Part of a small language model's weights: RMSNorm before each block, rotary positions.
Each number is 128 + 24 x the weight over its row's rms, rounded and kept within 0 to 255. Layers, rows and columns count from 0. Numbers have three digits each. The size before them is the row's rms in percent of the matrix's.

# layer 6 MLP up, 1280x640, rms 0.109, rows 63-134, columns 0-63
101:156115135130137097122162134105104128122116096111154129098128152128114076184152116137143117124120128156151120161140127130104131119122155129166100104123100126112135136113149124132134184130152109
100:141145130136184146149159074178132117125103128058138079109117117174115099107129118103115144187121121139116146123122135168142153129147150124083142115094101145121129070159132172147211108126166102
098:123148135160135144144094134201127141168169092125137123151092116136102103159110143124115075125136097089110127103099117132131129112171113166128175133099136134138107163135121138182089130116161139
127:095104139126123137068151128094150126116095102145129156158094119089142157112113130103156085127107139135139138116113115121101102101072145117112111142164157132121158160128110150095106107105103087
135:096094135124081130131109117123133087162098102145115134115115126085088102136129164138141150138079134092124108155112095099140096113144119121144079116106141107158176109112150096109106181139146129
089:097120094120140154166135145140125118098084127178141143080149098160124134175105148152102150107125136121115128101104140169133135169089141130118088150101084157147117142116099113148123153176087144
094:095094129134159162135073150114122133128098145133121155098077125127123108112145088139134129104093118101142126148149130136141117108170129122158111100133195140133106124128125131096119102114093136
098:118103125135131115145136155110109095121132110081071175159129138145130118119101139159164127108123114143113167111127131159144124121096153125122140126128130135133064166140099114114162086078173138
091:109140128116161139127123101185102113108155138167112100132118175150111115152118139101165126120108140131165119137101111121114139115134127096124121120146124095186117161158128105171117139130143087
111:113182118120105147091127115119153132100157107137126146094123104142146150139140130150121107121142158103134111131153107097144148115135119149139123079126174160110090123135130160132097116147122176
098:175120139146115109114126136122115116144101122140118138140112122107129088155140126119138091158157129141091129136115139093100145123127139127144082133149138112141112102143142122150134137126102097
102:158106187153096081162132116137145096159117156122134120147147161111163111167152126085115154114116117102147137130103116135180132100088153152132181110110107130145126124129153159117113126133141106
098:104131141107140116124156125136119114150140093124120126134146129088096107144139108140173136179144127119104178182079158156105109123077117153121117118125144178157153126119143154180134081145124182
088:132145146114142126109104107126108085171138159154117119130183116153151127133093104098158120140158170110133162125097127109122128139150113103120140150127132078106114154130132144122149109104141136
102:099121137107096136116087098166093105133116106113127117164126163177126120113134131123138141172107189120090121112105117121115108143090120111105087096114130129101089125084118133110106096149133110
102:145109116111113137146107116124100118158113150107133182127104181097114139137120085128116149111123074085082132124135169124108118141108131121135112121091119167168162124120130149067107155134102104
095:166140120149111117128116104126157133112139092118116125144127160122144145132105157120104124094178145126117147113135123099138137143076121119114112128064134125120071109162137157180142117109081109
098:132140129089094081141130131183137161140154118076126155129148100131065087139176083099148126151112089145127113188122106148130138101149133120126155164136098134139129122149134116174127126125106162
103:141133131130156109128119111157136097117154105082138174157163125136097154089147145135140153092140119133131138099166133133117161119143137117148138111136167112105131170092074116158126180143119114
102:133152129141129121136090133123118115123133126113112119146158114148123190127122157167112124121104171166145126155084153129154126150153138180178124138144092116115104148115118126108140107122114139
105:141138142140126124121129072153149093139118112147134125166138175091152167070111132131107165126139134133136139112161135133150116088142125122157078155125134078131146109162099132119150186135107124
102:107137143125130139143137087121105143138145135175126156107104139151083147132172099150173103108111175133088158149091072127170099122139141137146172102163125153141160123140153117123162158152110112
092:106138181156157130134123193117144161139115150130138138156075140106146174094123151109154132126144124115143125128136103135137141141101136167154168119133145105134101107124118149125138143123109098
109:140109130121113113154130120109129177143132116140124131173127119101128151148101137100102106134155113140109116088131113144128115115098123140132166110103107125150111094115160100128114140107129108
098:143104148101111102143151145170100139117116124136111121125141120122088121140160112196134150178124141085167127130115138132079120168095130098152114115126126129102131132141134094120165096162115137
111:119122130094101111137098154130134152107106097096107126146142139116118146090104122133152098139139106120148140156144143084171141168134165145136128146134130147139115116116174184136103142136120117
100:099103128138127136120103133120134109134125118109124092181110117096172147143102099144167128136178137129109124148099093166145167133153104127176140149130143101164148096134144155128075117122140123
101:135129141114130135143147087076116139099142120102127114133061175084088145130091117080119143157105116151148080155100122127147111154088145136152107139109131136158128124100138171128128155097155179
096:105148146174121116115153156127137160108113144146119162157140158147143118180133124126096175113147114101108151087109125116145088168132153139126158103161127169142105099119143103153171153187155125
103:151111133098152106126096113158125118111132144154124097124169122150048118105157142144143119185115110126098061100095122142128133099149153072104127166149116155083125170104121171150139095198161135
103:168120093119138081141165153122150118165105152146132116127158117146101141140149160131057080150160189121103106081106143126132139108127122139110153108116171131126142143124116157139108131117138110
099:139071119087092159144145108143138154126131082154182146137118166131125095127113148119119112120126131145114136107181148061098110128097111147138130148076120116178086105125108113174136089164111119
096:105141114123145138137140139106117136116156115100155159147129121144126087120128114121175145128149133167182124124105136118123151125153129114083127121158113162166111176124156131129157091182162135
097:100123111107126133184184123150174086150142132068135130148105129086087096169129146140145098125159146161135122120135100164105100096117123134160172138136129165091103123131135109130134111126098144
102:158121113125155145085164102152108138133137147150137123130080095161127101154110158141119129069144137144092188142146129166162116115162179114162133160137093063152135092131115090151108125140154134
095:126115112139118129097157108144104178123113114154147144140107124147157152133132179178130134117126101116217089105095103174096135163116118070183148091114160127178144109119147104119151101156135158
095:128149157162116116093113123161145118092121110148135137164114140144117131112145122164114118123127095133152143153137091139093146134199075131105151161105113175157118108156103133127077142126115143
103:114118123204152117143106118142134067150148119133145128106113153106122128102119143089108092105142107138101111150127162101145136119138138134134163148114119090143182105108118113155126109154090135
097:104139122140120123151065093162123144112130102128112205124110066142110131123071112172114078110120131162128099123117156165150155123068080138111121137155122123188066147136135141131108130130130185
094:130115122120191114112167084117117089133143123119121135167131127150137171133108117136105114157159126141114130108131152079137127116089146141123141100121126128102116146130102122141178115154132080
099:155158112091139130122149144146129113155133141144115126129125110140141151139138145148164074125122094090164143097146162162176087124149133133134117153135097138131129111116099120162095113106092135
102:156120170112162152123123124141135129131156161128132162135119126117116105157095091087163114149153159090151146122155067102146090123080132142152126145118140139087160122113137081127110119093134133
094:129121137104105110142127124122096125109123090116121142114130138121181128123109131099142074106070155146147142139105107116132134089144141124129135159108106106107088137120132097170126206132139166
093:159117125110156099191135118123160141154134141162131104105146150132115113134167144102140195123131143128110118134115100130139126128153101123127125134126113099145089185090168142140098134134155135
090:136145118142099121132144120125140114164126107158142144149149117149148120150151122122116129144111157120148152142126110106094111136127106137136078136160141143133124086103163125131160114124100115
099:145169143159110140108150191109108125155131094154141129115168088107129120132098128103146152100112164125115160157121141106121128096140109115158155102135117124159144116107114151148128128162127101
100:130116114154078146155132170121159127155106150132103139098160107091146102105119146128124160088114148136121105106127159194132101122138136162118124148097126137113129117192112144145098127126134141
104:138141175119175074102104145138085047102133148103116149114152143120153124132163133129158137169115126135135116133097129083151107136137125083120101138076112135131110129114150130130073152095152112
107:092158091127151112133147109091108132100125150140150138128093160103159085098150138134154076133110130110131155106110149159112133119122123130112157181141121162144168113123095109141113120148117098
097:135134149143140157125125114149178134132089117139077103080066174165114091114165107123138174121142102138117108147174124128108110141124131119127141115126142107128142113132181074147109183184183113
114:140157116147169131129148101128113121159121119112154169097114094137137140118150076179137110165094146168138135110102094143120125136141122131094151100145102146098105152159116162107158118141083121
105:115137118144124120112118078125153161149137078131130124157161133106169131114145142150143098105155150182131139155115125152166120153140130153144139166123147161134089110122132097206121115208145125
096:115165114112083119106109144153103134141102136086113149099109117149112139125123088163124137151198137115152091114126092131124117156141110127148140133073090114102117100074147167133087127112081075
096:107110106104147110163133113195162154160095114122141115162131130150103131143134129116140124136152131122152141103090151152138145121114083159129111162167131132134110124112143093153139143111129085
106:124121117145117146131133132140090123110141111135186155094103070128117107126147144106119132109185106103134075106118096158102140105136137117133152186115161132124129159125174091139076117171113135
096:125129105131112151129152107110099129086090127183163102164129142163120150084138107148107113160107133089095132099119181172144171153099152148123132112152110156131107155136122141124088163166125140
099:156094136155150124144101101138111150115134113063125151121146164124150145099153120129088148139169117124135127124157121124119141120152140113147116108147117121106110155193147140121113124119132139
099:131083136141127145153128129151128148141079125132124108140149118118093145082108115138167164144142155061128092153144107133115146111149101138091092112100168138120135120157130103104129095131115114
105:159098138155118105156205124106086125092140129103123066131063123119153172143102161128170056127116106172105113106160134140105095098132133113106147110137130101155143126158102159113117174116107187
094:127188171104101164158105116134127117154150147115135095117149101155133155111115132128165152125144118128088110168111165103142115123157086080150152124179151149186105094117119122078140095083094098
104:123163166105147162109129131146137127159109140129152192123099135115115095151084161143193123148123082126155131132091133147107111120099139125119090146128131201146145088125153142121143106119140175
106:098110128157138166102144117132135167142112113168095144138178161158155138132124115105115111125130136134127147170120136143143077104112098113119133123138119141172144133132123125113140144103130135
094:103122108152143154110109115142111127117117148069126171100172127134118122087139127117157139113173134149137120089111086132155148135139120117165115121135142157088078129152165132156106133113145151
093:119149164145170127125127116166128143137120152105146136127126126144149147149142117137118102095118132106109144148136138092172185155122133163160132137120134107112160172137147107092136133103108151
098:176125126110127088107094126128113108139133149136114145131115111129161123105087117157155103138150197120124122140101146116091103086165081117112132133119146106165123123138104140159152133133132143
098:128159143095121133168102151140065113151136123126122120147175113111139125111144153178175143146177114088176137146105111085104098140153146146095106154091136120125103161137188137102172152152183097
096:160122097161115136120128115131130106110131133105130136094102082149122122153134123090102110102185101114098117072113129120158120148127159120151170134098115149128127106152164117076138126132082163
100:121095124129169118123124130169143128128144153142145088149137106144114133132125147087132108150137125115152151126160108180138093124130190182143124128165136111132129112118129118135136087105151137
100:160130149121147092108121147150203102165147118188115180125117123158102191087187112089165142089119149112102142100102132159132114136120129152122150113109096100206089076138106121102161086156126143
101:132116075122090132142159111087153141145137147116136133092105144164084114101119130120130119121139145125104149157136101121133146181123153110125119138139126098157125138108137140120147075114151136
091:116119099125132180123148132114160151146141146088119083149134121140129120113084132092138108112160132123134165102133129129185142145093118114114110109123087089114143157135107126141108145119170102
090:124172116161118143130139079154140151125137159124154176144129156137134099128161114095102131170148154073104114117116117099091111140167098111153228116151105164121145094089098111164088153129117105
# layer 6 MLP down (transposed), 1280x640, rms 0.078, rows 63-133, columns 0-63
098:134100122132096132123149147097131103163158124118142117103127159156158186075152117121135127149151142144116161122084113130148101127168136132134170119167117132139116150131151084135102117131131131
102:186120123100113151158133089136116096132133115127117143116150067133124127127151132121116128146116132104072100157136117157121119150155100099120128157157151122147145120152145136138163077133131141
097:153165105123120121133125132144097139099136106127114124117169154088061098157128163115138111114119093093146165092136114095164165137110161115100102124126108163114116122128168127195151100147155104
130:133152107121169148109164095096163162138119134144140136080148130121149124107101146098086132178127123111128183131120131147100100131142131099122137176128146155110116154177150135140159113118129124
116:106177158122093062108128139171117152115141102096114100162135097129112134150120160167098127126098101128158182142148171141163126131118150145114109110170084110147153165156117115107159101106094145
091:143089130139131110127099124125101113138163131116086126160139084137098137125167130125119118172122119120144141107152110125120114100119122170110102159156121109134139104103112157108119104106123154
091:132114134153099147134175129156144084113114127107083156156138149147151072107166147104119167132153169122145125138160092126132119080156148130138183102142126128098155096127188142142140082110120135
105:138110144093140100132139098147115155127144149101097130095164129154138104093122119063148138155149069111129128092127121142129133154153089157154144106116166122151137114114097107072133125121117094
097:131160101130137118152136137163150141097167129105130139147078138133090140129133123155119157175124152111147130132114128071122137133162099086117187178120111133122107162154139122129120136182112136
107:041131116126112111095122133123135151090122112158139113123117126150137127087108107155169143148104169129158145131145126129105088153086066148097134146140140108145118151139135130153127156095109148
099:132143130177108121160146139089160135177108111134137128140106121127121111091092135146135120143130096137096095123113112074123115173130149145147133106111129123119104130137105144127153156131144112
103:149121140120079141124144139129133086103142116153134102149119126117122103115164122121128141131101108159157115150069141143179098133157128132116098110151097115132142143115157102168150118139192127
097:141101157171119102157122140152146127152131169158106129103116124135139100110142148114108090136153122139150139104126160143102126093080146127179140128125138103178077172121140127115133139188114098
096:092107091139136093143130134140113091128091141179174137138123158117144139175107146169112140161118106115103161141115140104157099076139122122118115125144098140147151121129124133145131170131093156
103:117135081120158097078074113121117150113124121158143091130101189075114144152153108137148151089125119136152097113143155101131126149133108154155128149154129119139093119111117128157093135140110112
103:102120121124108139167114145115138131166138145158129129116082108124134113132141125148121154111159092107165142158148164145106121158089150115121159125134146169154138157097155134149107109125129079
098:123124134147147122123111150118143160127135159077133160153114124093139115153114140092105130169136120142072088155097146120108117126120135122074113115153136102159094107169142108176110089112087112
097:122093113120109115105145119114082125126109103136140179123095100130103114106154177136105123163085151107119137161112142149120162182126117115116143125122098150099132167136124126148122135136128122
101:126114139149112161128129150150139113138142188104124148117140117117137122119160125116144088087124117141156114076116137144149142147152122074123107130143127100128153111157139148109145151121115150
103:081151132183117128139136118115115151119078184142154121103110124120148072097122116142135088154134098088124116128099131140122114152103159113163144113076141141141160133127105172085171094137137109
100:106176119097092149103087123142172157166107152122156168121120109170146131131141154118117158117170123143079167139125155086114117145076169118103130137135138128116078075145130146130140143124141117
102:157106121117186138125118130120128134144116145135101105088142121157152100103110149109107163176144129100089123134113147107144118152113109112146136104159143101109146155135103144138134152114121085
095:076158136063138147151155113125095137130097141143131144162125128128142099130110190144142093112085116116116103162141153117096112113147131162102099117090103109109128168132107100137111148103118167
104:101140122115141120120105114127113110134139087164143124131130115109128143122110177091116133143123097110085153135138121172129124151127148134160123115160167129083145148112088139134186137112131134
106:129118122093095107128122140131095134154134129147169186136084129097145121123093113147189088128126113146114165130142136118104090136070163151092098122098133120132123111180152093139129081162124077
102:200126119108131107144148131116143119131108161116142118106171124135121129129112126142126124126116132171088094119109167082109154143122112124112092141141092159105109133125105136121134159139097081
100:140130135159120094118111152164135157145117081114105090124118108144096127168171115111130148143100138133148151125105123118125164127127128170183099078142095116103165105101157136139095136125140104
100:105126160141144129168139120098104123109150109110169082098099128139125147092130129156111120172083121129115114124136122163143144097121181116148129140170108134137160148136158150134143114118106134
098:101121159117085078144116102157126119122121154137113113134112144107136144129105148124193131131121084127141124122105077118137165087127131128137125126135122125155095139118150134117104179163100178
104:082137144140111102116113150137135081177134141114115108121092126141114131138119091103139124165149124117152144153089134144125113130170143115143116126116084141139115126149130135133130117067138135
101:138146148168126142071126126126125089122127114112107147133146121135158119175129141117051076085079152158119117133120110092141133118116133125138133114137080098114121135138155176133133155103153079
098:111126122139165076112148104109119132152115171151127113102107121126136146138140118142150157128134129136164119165123123160099175124116159183128131141111104156159159154161084112159146150130118131
096:116108118108170109192133112113154200144104149113132153140142125144131126120056153117129108164150134145130105107131158131140111130157108124120134143100135115105146187116115131111090129141115142
092:122149110156148147103100142092106127160078129158142146146136171127128135066118080104113121138163121150118122107128146171146110127149127116147141109161108132156102132123114130134103116116123147
106:096142106107164111145143112133089122141116161119149107129113143144101127147113117117127100142114136148126098132134110115105182121136135093122148146085109110134171145151121136143117155180144123
102:122116117168128131114124115131129143109131171147105103110167137110121139117085109169164147111135155128091124110118115107117112115127072105137145193118146156112142122113142074129095135173123144
101:138126124140099119136138137100159131141107107167088172116114139156070131113155136133134105100115123156124158101091089133116100143101123113122111174052112119089145108113085126100082103131150120
100:142127158135101133145117124184172090120159131119112080123143142135132163114117129118158166144154163090137118113117117130129114120146132156123169181147151087107106122168131156177098090144140169
094:163116161107106129149137105162131153181124137089094142118085116086093133164103134124141092133114141147150146108152125146151145119135118045127104156125113111124150142132126154156148153132121125
092:139135127131080131176112156080131138113138152131105098132154140125116071113145169141085122143097118106125134119153170117090088145163177132143094113112139126097159086128150119071139154102107140
096:115120111155120124142115123151111098125118131144206178134128118082109082103143133114135116095089099118184162108141107136111148149085132157090144160118174142132147158118147129138146111135094149
099:180148143144115160160153155134131104144060158069134125120128112132173104143126140136123102149150181082098131118131121129158074102092116103158131149126095129135149128152121152130100133130075136
098:178114136118124074153122119141134133165159151092153119105137173157130123093157184135132164108131117126110124133052126100167124132141135132118139197132124179154153099149151136075149139148134144
090:158121075120099157108130121129145102124136153092108140112138118136157144141095089129084101159126097119158122101103159146134094136148098102116084132107141159115133101165150120171122182159120114
096:121136135126128132118168107147118114119127143159148120142146102073165149107148123123151135145131129106126144128122143159107152097108077129174162099140103131133128140139142141141135125186159087
097:074123161104150129184120183135107118131128164097134140141119135116100147147161147109089145125131175084115144180098109124154120153160169111149181150135158104100116125107136200097144143122139143
091:132151170101111098114139055155104146144128116149163136125094138140108158173108107108150126171162127101112136125168107127101150140160105136115118163143124150125120150124106107146146169119120131
103:108132110105113090154130153151113088125141115113123144131159153148150150155122130137142072126127137133123144127112086204106104076102119110139166154121127131155128146101113090149141118158140192
103:158153135147136136096094148098132147117136168125161148104112144157159123103111127128125117111169122167142163097125122139134174087085130127129122120106162154133143139124109103089158118123098146
105:100134143129138132142132119140130101143157147110118135167159135150116133110113108079184150124123110118125148149132097171155140126089118122139144154094147149137123127095117126146167120135170125
128:135105114127119067140136134109145154128144106131143121151124137137130162121130105122117147135130107123139135143115211075107150147112131116111090115141123093133151125127142152137133158144129136
104:075091107128149136101136122095110134141124101133159140124144139151128118194119125166144143147114126117108148169067113141110142110156131128131144150124146159115141129176122146154153111157106120
104:110165140121150111143131122116100137133080141087155154121140152151116129111129115173087097112133141092122125129111159130143132145095117114141130130111152130110158120128144112132096095099162095
102:117172127101121121146119135143104109148151152157127102086129119141118150130141107107137152119080104113132141148146113088114133128138138097120110151116085138129102128130126111110145140135148114
100:111170088181105120177181137104121097131119085109111093149108121141144129125133137108096078094118105099104098173132134138107135155113149130132145129157099151138121117141148130128108125121118155
090:131157127120153102186130123166126127133116130118153107116114154145104106168120097133119131118127132139094104125144097117163117100189163169076100106128109104106126094121157138177119083115127121
099:121142148107128158122113141141118178108163082080121115168112121132117146126118133122131119142121115134129182107129143121157107111143165152154089163108118165120125137157110132124112143171127154
104:090101126072134148118151142107132120146107184146125123117108119111120122136111130128130138145120105117135128099132139141131091140085059089107127155118117121130084145126101090137127098139145112
128:097148094135112159141083126150173147125127132121110187117169097137101092127139106135076115124121150124159115114128123133139158132139113138168134127145111133090097114121129093117141128116138111
099:117128091177089156183137154174115162127115129092125128115181132145134161119129143117111136116132128129124141139116129154081137129094117141153152142140155107118102157127131139127165114136101115
098:096144118092121118128150127128140174153153135164105125107110120164116130105121118095158097121109128121108130139119125121144174117103128136134140166104104084104138144126133141106109108107138157
105:121143141142139124123131146129119192152134111152075123185144134103153118136102114103096119149158108152048144095119142113153154119110121093135141125117178137137156145110107125156106092136136149
095:163126097150116147131111126149171110135119088128124113127119139139116114111109167146164151115080122142139096130134124144117120117142116124120085101090134102158161101114112114155132162153137115
095:156126134129171129136159130105123133135131125143125093127141122154160135120102143111141149139144127115124105101125126118161109146140120118135135114147130099161131104124131112098139149092094098
097:119172156173159143103116143112144134136140164127095130119114159131133093138084159122110120115077123178104112150122091130122120149115120177109106094095147149096106134109161114181151122150149101
101:134117097151135141160143140114100135115100156117100125121084110122112062094129142133117141149151151132154167164127151094156133117112084143120113121122134091075125128141140148115108144148141121
098:082132109117110134156131150143142126097182134142099124125121147104153131162105152137127132120103149139127164124157115154156105151143119123116161125123105129169108133142139180122120126141125172
100:143152106178130120106161119139114148147099143162131095140127105106119098118102129116115126103127124140118127163123133114144184140131098122129078146120110130143125154101116091118099192131112135
100:126137133115127121162123139103083132117086118151148121112097125110129093114102110121150109144132115112166138074108156133148088105085150146132141164088126166118119127114118123130103129155085155
105:130100138137125156134116095176155137124114128141132099151179142186115114146149115116140116147159127147129117134104128127089174119135142102162154122112131097155107122084150137098153115082106087
092:158177107101115111129171164093129124133106147124168106148143144103085124137167144139098131102154150144112120111138126123119068106154163158116116103095073129074131153119125120108080111090134114
# layer 6 MLP gate, 1280x640, rms 0.101, rows 64-134, columns 0-63
100:099145116165145123132162179122094129109112121102158121148148150140138127153089107145147121109110089145139135184123148104085160117143128176173107134120146137069122108115139143142162123122110121
098:120176122111163124104150150091127164084095107143142120149162161150113144119129089116127154127143137121128132144159144136165108150091145126138139155082102125157133107156131145130092109106102131
121:124112147116117115127143149112119124146126114094164101127124078144097162116117072157120125083119113110140144164131143159133117133167100125163146085155133116126111090078142146127108120164131152
118:096139084095106137107144122166132103154133120138128150114126131111083085157136126154102116128106147094187189144140101142087134136119105136136099124124152121122150092138151108112071120111135113
091:095161149150102158142130120145161126142115148102137094100120122141149138108112130108122168158137130157131100112156129104126090104163130093114193122107089120109104097155131167074130127116121147
088:107155106140137175102126145101148116116072124121179127129088109119137111101136098114158152089126152129120175133097139155150118134160117146098106098150128104131102154104126139104127081103109108
100:123170127129111115123131103154172139122129098127127156082103128163135142151134095113082107124136137115141088126125160172124099088097134141111109123138092099105087126187120118148151128150122134
099:106138136115134096088136155118169175124182125111130138146146147096130132144171108128135146133143118129137117110107114121074156139125102124093123139138124148124137134122097164119146094187151087
110:127089140134158133147170148130142160118147153131150082098129108148183156137131124158149129130152101102157131138175076142110118131101108130134123122144115134114130127091119139159113161130097149
103:107111125103110160160124095091070136145139119151124144135178145162078142089143135097090183121126136105146153115157152127170173107109129140150121139104110108115150083132114125113094114154131149
102:108111103139097070159130150137168133139130118127190098133142161123112101134136149107172197086107086199115146171150141156126156088147129108126160084108079136117139164150135131144141111149135095
098:172137124133157101127110114120134142139132117122165098109148125133129164126174126130108118138101126141151144136134148088130114116156123084128131103125118135132138159143133143126133156078085124
090:123127075081113103172103174112141125087095093117147152097109106093153106162140071141099100136124130144142113143098152140117141124140140168152099151113120157130111128156103125154148183165153095
101:187130131143141129110144137109114118165148182101120089120164102094103139119120115121108125133140150103082103167115111149113105149129123115167117142108128132113136104160137133143128130119136142
099:122110127122153151174137094110117133142110128142110113133119134120136128109164091133113135152144160093129148173132098146153163105128165125136147115125102145169134100149118087139174094128126149
099:139162122125152136123137104113100115118129151114148174117109145124074096159150149136127093082088134143136142134124118083150097134137146153150093140144127098105095171106108108117123095118131136
099:142150125130137091112143090109141121127155147089113079090101128106121142116198122151123135118165105111086153132079143154146157121157117123137136140149078143132146101156163166133116125114149119
104:132121113108147105082138149132074091122134073117105132107129105104115123157074117147119097118081113129092108123147141143158134079080095138119131136150135085134120116110095105110124168134140075
107:167116121096096142142153160100150108108138093109145157141143116140166140155144104171181140124085128090127130136118143122157130146106186136117096182132100100123110106145099130093099089144164137
098:127113138136092096147148120145156121140149166167124132134141145124129124167110114157120153128125105159083128078132113103166110099093070118123112119137103128130108144122136120151113115174126148
105:111127132097110109152136135116148123175129175162178089176141171077119089092109092157119091119163145090142118137118109150099122173122096115088124173107176082097152154181110095162096109106109130
093:109136125119109156157133151093160080132139135126110138146085143147109085140143133144100113129126129090142141220138174122112143154105152163139136152132148116094138136102121126181134137124122110
101:139124124139115121121152126145109125097088129131170126123133153150140115134108115073149169123092091105142148173099095100157152144134154117098146131148128132108119123117131146109067128129114076
100:128169141116132096139144165162146159109115137131140134146142164099123135129148124165072145138152151115164120122126147145158128152151138097129089135122112111132179140146118115136142121122091122
115:098106117147095116080171154117124131185164103132144086099117126123105154087159128104089140133160122106173151102129116099097144142139139142121145116102173139124148138135141093146105144129145146
100:154114178125139096089105141135105136116118087121145102122123112168100098121081115141126107129057132100140113099125121121144109142135135179153158140135132142135128124113151139074075160128132121
103:079152104122108110127108138115137173144120126171128125136138121121134117148169117098143122073136134133129116148162143159122112090154117126091139128128110128149163137140133146135124128139113174
095:107117155127142135134112102133158113156099119102119113136138133101146153106092136143136091105108107131092091110129125155158144142147137153168129126154113127082115121081152121138120156100119134
102:107145086133124157102145116168114092091122129116156162096109114110161129080144115133163146131143181113104155148135184148127116127144107147140140107145123092123113105126075089131098097146154067
104:179114138126104120107113108130130098160128127131122131141146091121166081145159099120079090144147145105129167170160094138119095148112163152120153132129115142135187087160108119162113131112118126
096:110137149141180107128122119111120126112136151077116150118109105125119085073177154118149156073067099140110133143101129152136164087098122109139119123135119160107122143169106148121107088151156097
097:116184125136164098118122105090163169112162147142146135123148118112121155146158137158145115110114104124129117117110087126132107116093166140197136173105179123158102081136122135162164133114051155
100:161106141130129108113121154126133124153086124112137136084177171154119130133124140130099139097179109195109107116128147145170111119110136142135096125126149138164141103121091112127122136130142099
103:146138127139132171163180142078112135173129147103143131184170162118103132130144102129151117134101173130117098131092082133149116130102140128119130117146138133117148162142113131118125135114134113
101:128129134130131130136104127152160098095151116111178119131110166099146101115154122117154186123115116095068107141092112133152135103117115126110149100108142140134154097118106151086092151126107138
100:122152085149155137168111078090140094131133194116115113142158120129128141130084124136116145099123116085105129146121167110140159122132165137132096138108174127143132127109188136163125115105111114
100:100165157095131138159152050138092133132144113209121111133100080104111109137170165109117119152092122150125119128152117117097103107151160162158126142127129164104077113131136093123120137136145135
098:151148125144141123172155138151127186122127084108132103165114112099141132122095108123120170120107145165134100120093170134105143136111130120119138135165091143118134117161138112153146083203135123
091:103101165098160111128110106142137071109099154142146155110133121146139132140145128163135072101130161116156115144093076121131124145148103154111142133087115156143092132100101097116121108112146171
092:133128104108112130143162164112089126128128141129148106153157138139149116138152105172149138173108160171134122110129152151134090095118114167087120134115132084116122138128147158107097132114175138
099:198120171170135098143127165129111135124135146135144156106135071135124143158138102092142097196107147108136160107108132141168116075084131183143110129098147128091164139099159114134117120142125143
097:132145115175130124075119147102138098116128143098123057141123141119136120144150106149077133138122141099163108166125129136115149126142124147118124120132143142125097144154170139083105133125130159
090:145129153127106117110092131135128146122161121156130123131129139113166110157167110099167173164119144101137107119121107096165138133126051115138132099165128180137084115128144105111145128116176136
095:141158103084100095104134171145163157139162144107111101117151114124176096096126138154128077133169137160117133158105135128110129114121128146131150066107149136138154109096131134141120144159127146
102:131109122132145172138141105111183154116112119135148105165161131113157107150124136134144120115129116121118131108107112160122093115131106104097098128115132146121099065143143096151121129171096140
097:109149149098089143123117110143154127125121142171156183115114126119116165180125127136123129123116104110109089108096114131123151123158123091144127120135134126102116135131138109127104166152106113
099:150116137156128070144137085145151106090166158098151130123111136158158127122141123109124118142088108185126106127113165124147148123157117129153109075144144139105144135112113177147134119126131103
105:113175123145086134088123120089149122205124141118142127166161177113161068056105124128096118152133147121127175101114116114107128110069118124107133152110077130171118154115125135095127128084157128
104:139108099152135128136131119131134118170102078124105159077120142143151134156203148154123149106114144160139125138121107137145092133138122114147114119111129132096109149128152106117121143148157085
131:135122083099110153113120097145094146130124121138118152135136115104123087110113128112147137112138127125102136110128076135119158110126119165146114169167099102135135132155129099140078083135175098
101:136116071191132149127161106144127121083137137103135119140123068166139149154176135177137090113122140105170117123102168126098082131134120139163131127151113113069101099100142119125113113124147136
096:135165102150128075153076154075111131125155129125130132086147141171115106127101106070085127097166135117148148157161136138133143101087104148134126156134150155114129142130110132162157105141107136
098:162164146122156119122124106110150108129105105130138143117120123163141079079128150131152120114132091148097127110117100118111087154098106113120112108094126127120144148156133128108122135164113150
102:176135149102128184141148065128117148171139148140141129144140156150120130125111177111118104136183087093156083136143104099102168149099157179160139145092084145114145199118109131122128149135151107
098:141131096135128096116126106145133137108197129113153118132113137152107126139134132091131088114147109131166113135149107129159145137129113125132087144076108096099112142134115172146108126121126166
101:104117092097131107164114111150150116142146152143061107133140158134116096171098063115125153141169084124120172129133113166151108144134115107107111132158150161094120152140120136131111126122114129
101:071169112121125125104141133134100138135130090159110153132122108167132164091146152089159116097127104165136117120127121128147145144129114117156123143120146098160088062115115096147113090138172129
119:115159082081107148151105155143137152120126122150136155160118101118084084134094107164106092115107163150139116132093117104128120083107156139155125147117140115119123125134126128183125134186142125
098:120172153121158123111100116124101154113126140126131135121147111117099076190132107108160157130126142140132096131124081149102143108163137106156111151087131130163108092106135099114120081179103178
101:103111171126099102134130107121076133128142132144136093118158119151119103130135085095137116143084107080154106140134103145110114115123131140079143100144145141160151139144133158148104112136136138
102:136112114146152079152173168105110080116146111125110148093129155111124118126123129114151149162141155115129142091085155107132167139144133083147094065135146137117141122132090102156098107157106117
093:128084124118109121100140111089140166137153112140150163146108124102136141123095156130145179167127142104117115135141136103128111097110130132119176126152101112118086159123129139108158100126171123
095:115122120114128136133130155158144161105117112149139148099158100144113111122123139090115139160128128100141137097079173108142148126128131129114134105130136098143187136126080117084125120141172143
096:107119107091169120152115130077085140076067148147082095149106114112149123134133089146105127121146139117120164129140131121133131135144131140096139185130113098124083095100106129093170121187146129
098:122158163176142121124091142090134147134129114152109110140137123129119125176115103151139098168157141129083115158110105131096087127103103113130178170113141149142120084172109157130095158110124149
098:128150153091101134093092136122167132107148135129131160138127128143152126128116102143132104178156187117162123173124100140147171136160107157106126146132149118165126131087087162113118117140119123
099:135137116135156149120131099125119143113115091099129121159119103143179114106133093122157161161103129178118132149146126094102109134121129113079105167126135135134161121143148141160154080120152149
098:075090120116166163148100140151117146126114112103145121100118136100098093158151140162134132158104154090120109135142148168173134156118107148133140181150163113163130137104172145107124111133140117
100:109161122118123156131119099153141150127089146171142096131144162123098083152115108126159135126131100130131126124160106132108129141146111145101160148119133177120118152168140117122155132104160109
095:137153156126144125158147107157115109109124120112136127080140142122111110128129113131128189149156149139179173147159098109109115081114128093102112117130141134155104115132068164166160104128146103
096:138139199141073142111107149128142152092108126125100135109150108132138133097109124155117129141132138102090095121116130128079111127133120147119081132112115163132132135148138121129085137191144110